config.yaml
d_mlp: 1920
norm: "layernorm"
attn_scale: 0.125
Each number is 50 + 12 x the weight over its row's rms, rounded and kept within 0 to 99. Layers, rows and columns count from 0. The size before them is the row's rms in percent of the matrix's.

# layer 5 attention output (transposed), 384x384, rms 0.175, rows 51,115,179,242-243,306,370, columns 192-383
097:60 52 59 41 60 35 59 31 43 59 43 38 57 37 72 58 57 48 43 58 42 62 21 53 32 35 83 52 64 52 34 52 27 52 68 56 57 39 58 51 63 47 48 58 55 43 57 44 61 99 40 52 51 46 49 57 57 33 50 53 45 49 54 52 46 42 60 34 52 46 69 50 74 56 61 49 49 63 50 42 37 28 45 60 41 67 56 47 62 64 68 61 58 53 42 41 49 50 34 49 56 61 59 75 57 39 66 62 57 58 33 38 37 42 68 37 50 61 54 78 65 62 42 63 59 34 59 66 40 61 55 48 48 69 63 45 71 51 39 51 63 41 45 57 46 36 44 45 41 46 61 59 70 48 38 42 52 22 21 67 62 43 39 40 38 39 54 45 58 65 50 33 73 26 62 37 46 49 34 43 42 59 50 55 54 33 58 50 63 36 44 29
093:56 32 47 57 46 31 56 42 47 64 52 36 33 43 57 63 42 58 33 64 40 50 31 65 46 36 68 64 72 77 34 52 49 51 44 44 53 58 62 47 76 57 48 66 46 48 66 45 54 55 67 68 60 61 43 66 47 36 67 57 42 48 40 53 40 47 60 73 54 47 53 51 70 65 48 55 42 59 34 54 53 55 57 64 30 48 43 44 59 36 40 33 65 67 58 38 35 67 41 43 55 42 66 63 42 59 70 53 64 50 26 44 34 34 53 46 60 51 56 54 46 68 34 73 19 24 67 59 24 44 59 50 55 51 72 32 68 35 52 64 50 36 53 46 49 43 36 70 34 47 53 59 55 39 57 43 52 62 37 68 34 59 53 41 52 49 43 49 56 55 65 43 51 21 43 57 46 44 38 36 41 45 52 51 55 46 70 72 61 28 20 40
086:42 20 49 49 10 57 33 25 62 52 45 28 43 76 61 58 64 59 58 68 44 39 25 63 52 49 48 47 48 51 50 59 50 43 38 43 50 32 55 63 42 60 39 60 57 68 67 50 58 91 54 54 63 64 37 66 55 39 51 63 41 45 48 47 44 56 49 53 38 45 71 64 78 37 63 43 71 43 59 46 46 33 48 48 38 56 41 56 77 53 48 55 41 60 47 39 41 34 43 34 80 70 59 46 55 53 48 48 51 49 31 50 36 64 68 46 65 67 53 54 53 65 47 64 51 55 50 48 76 56 57 46 17 52 64 84 69 34 50 58 63 40 53 50 63 35 55 52 41 45 59 60 61 48 65 52 56 49 25 68 52 49 65 53 69 30 35 39 62 67 59 22 61 33 37 37 59 49 48 49 34 40 91 45 43 50 59 43 35 35 47 44
114:30 51 40 40 62 39 54 54 55 49 38 55 40 30 64 57 55 65 48 54 38 47 38 54 74 30 63 53 42 55 40 40 49 57 77 63 44 36 58 53 44 46 56 45 38 43 48 39 39 57 39 40 55 54 39 61 47 72 40 49 59 63 25 49 64 37 36 57 54 47 72 54 49 34 55 59 52 79 53 18 56 54 41 69 39 50 58 54 60 63 66 59 64 28 15 56 59 45 40 54 57 48 42 33 50 45 45 68 60 29 48 40 54 35 61 21 59 48 45 62 43 76 51 61 62 37 49 38 65 73 57 53 73 35 47 62 61 77 30 33 35 29 66 50 61 35 58 41 62 54 44 69 59 57 40 51 49 40 50 47 59 70 38 27 78 54 48 51 31 50 43 33 59 49 55 39 53 45 41 52 46 40 44 41 64 42 52 50 63 41 56 53
107:62 56 70 49 42 57 45 53 33 37 62 69 42 66 42 28 43 53 48 36 57 47 62 57 63 50 54 58 36 32 55 50 48 50 53 50 47 60 34 49 29 44 68 14 49 57 35 51 48 28 43 50 32 38 36 18 52 66 39 62 62 39 50 58 69 44 38 54 21 44 32 51 39 39 30 66 37 45 62 51 74 56 51 41 76 50 45 47 34 77 39 59 38 43 52 64 61 55 54 46 27 53 35 36 60 66 35 26 50 40 72 66 62 59 38 45 44 46 52 41 47 50 55 22 60 61 54 30 56 53 39 42 42 53 34 56 35 49 49 37 44 62 43 53 62 56 45 35 64 67 40 39 54 57 65 64 35 62 70 32 76 46 31 52 59 61 50 41 52 49 40 66 49 72 42 49 47 48 65 59 65 56 50 34 53 69 20 42 37 50 69 53
114:61 55 32 53 42 40 23 45 65 49 37 35 30 76 58 32 73 59 30 61 59 53 47 72 56 56 43 56 39 46 36 46 61 52 82 34 25 62 59 50 51 36 59 49 44 53 66 53 73 49 57 55 50 48 48 43 48 65 53 48 36 33 51 70 48 59 36 51 51 75 49 52 61 47 41 73 40 47 55 18 48 51 50 45 47 42 43 54 49 47 51 61 51 59 12 45 24 47 40 59 65 41 63 42 61 50 37 60 50 47 44 49 56 51 63 52 56 40 44 37 37 59 74 53 30 60 61 60 42 35 46 53 68 61 51 71 54 55 38 44 32 21 59 46 68 55 76 54 52 59 51 48 44 41 60 38 52 60 42 55 48 48 60 33 59 40 54 43 38 32 58 55 56 48 63 46 63 51 34 57 62 42 57 58 61 59 34 57 59 56 28 50
092:49 57 60 50 43 59 61 36 55 41 66 67 76 42 33 68 47 39 57 44 66 40 51 21 52 61 52 45 68 52 49 51 49 45 07 47 62 61 35 60 52 68 43 51 64 43 35 50 52 64 65 54 36 55 56 59 70 36 45 55 44 45 71 45 46 60 58 54 52 37 27 38 53 61 61 32 41 42 53 74 57 41 56 62 57 62 63 33 51 37 52 44 39 55 75 47 67 57 67 55 45 70 63 59 34 68 53 51 55 67 54 45 50 65 45 77 28 67 53 38 65 32 49 51 64 56 39 46 48 59 58 52 22 60 50 45 46 42 57 68 67 70 50 44 42 56 40 56 39 47 57 32 64 52 43 56 47 50 56 53 41 31 50 80 30 39 44 41 67 51 62 66 36 38 48 54 37 36 64 42 60 59 51 74 43 43 56 47 27 66 57 56
# layer 5 attention value, 64x384, rms 0.222, rows 51, columns 192-383
104:50 27 45 40 52 55 39 54 72 41 43 42 60 35 46 48 41 59 47 41 65 43 85 35 77 50 37 77 50 71 53 59 53 45 57 60 58 59 63 37 48 60 45 41 41 56 53 68 39 73 59 57 35 37 42 61 37 64 40 62 53 58 44 39 47 63 50 62 43 64 44 68 41 46 62 59 55 34 46 46 40 43 41 81 55 52 53 41 53 59 55 36 45 46 47 59 29 65 59 42 60 51 38 35 66 40 43 53 47 58 56 55 39 49 52 60 41 63 56 58 49 65 56 21 55 67 45 53 29 65 60 51 29 48 47 33 45 46 45 40 57 48 20 60 75 52 68 63 52 56 48 22 44 46 44 44 46 32 57 54 61 54 66 16 39 60 53 46 56 36 46 72 36 45 72 53 53 48 58 30 47 56 54 36 44 37 64 48 48 46 32 50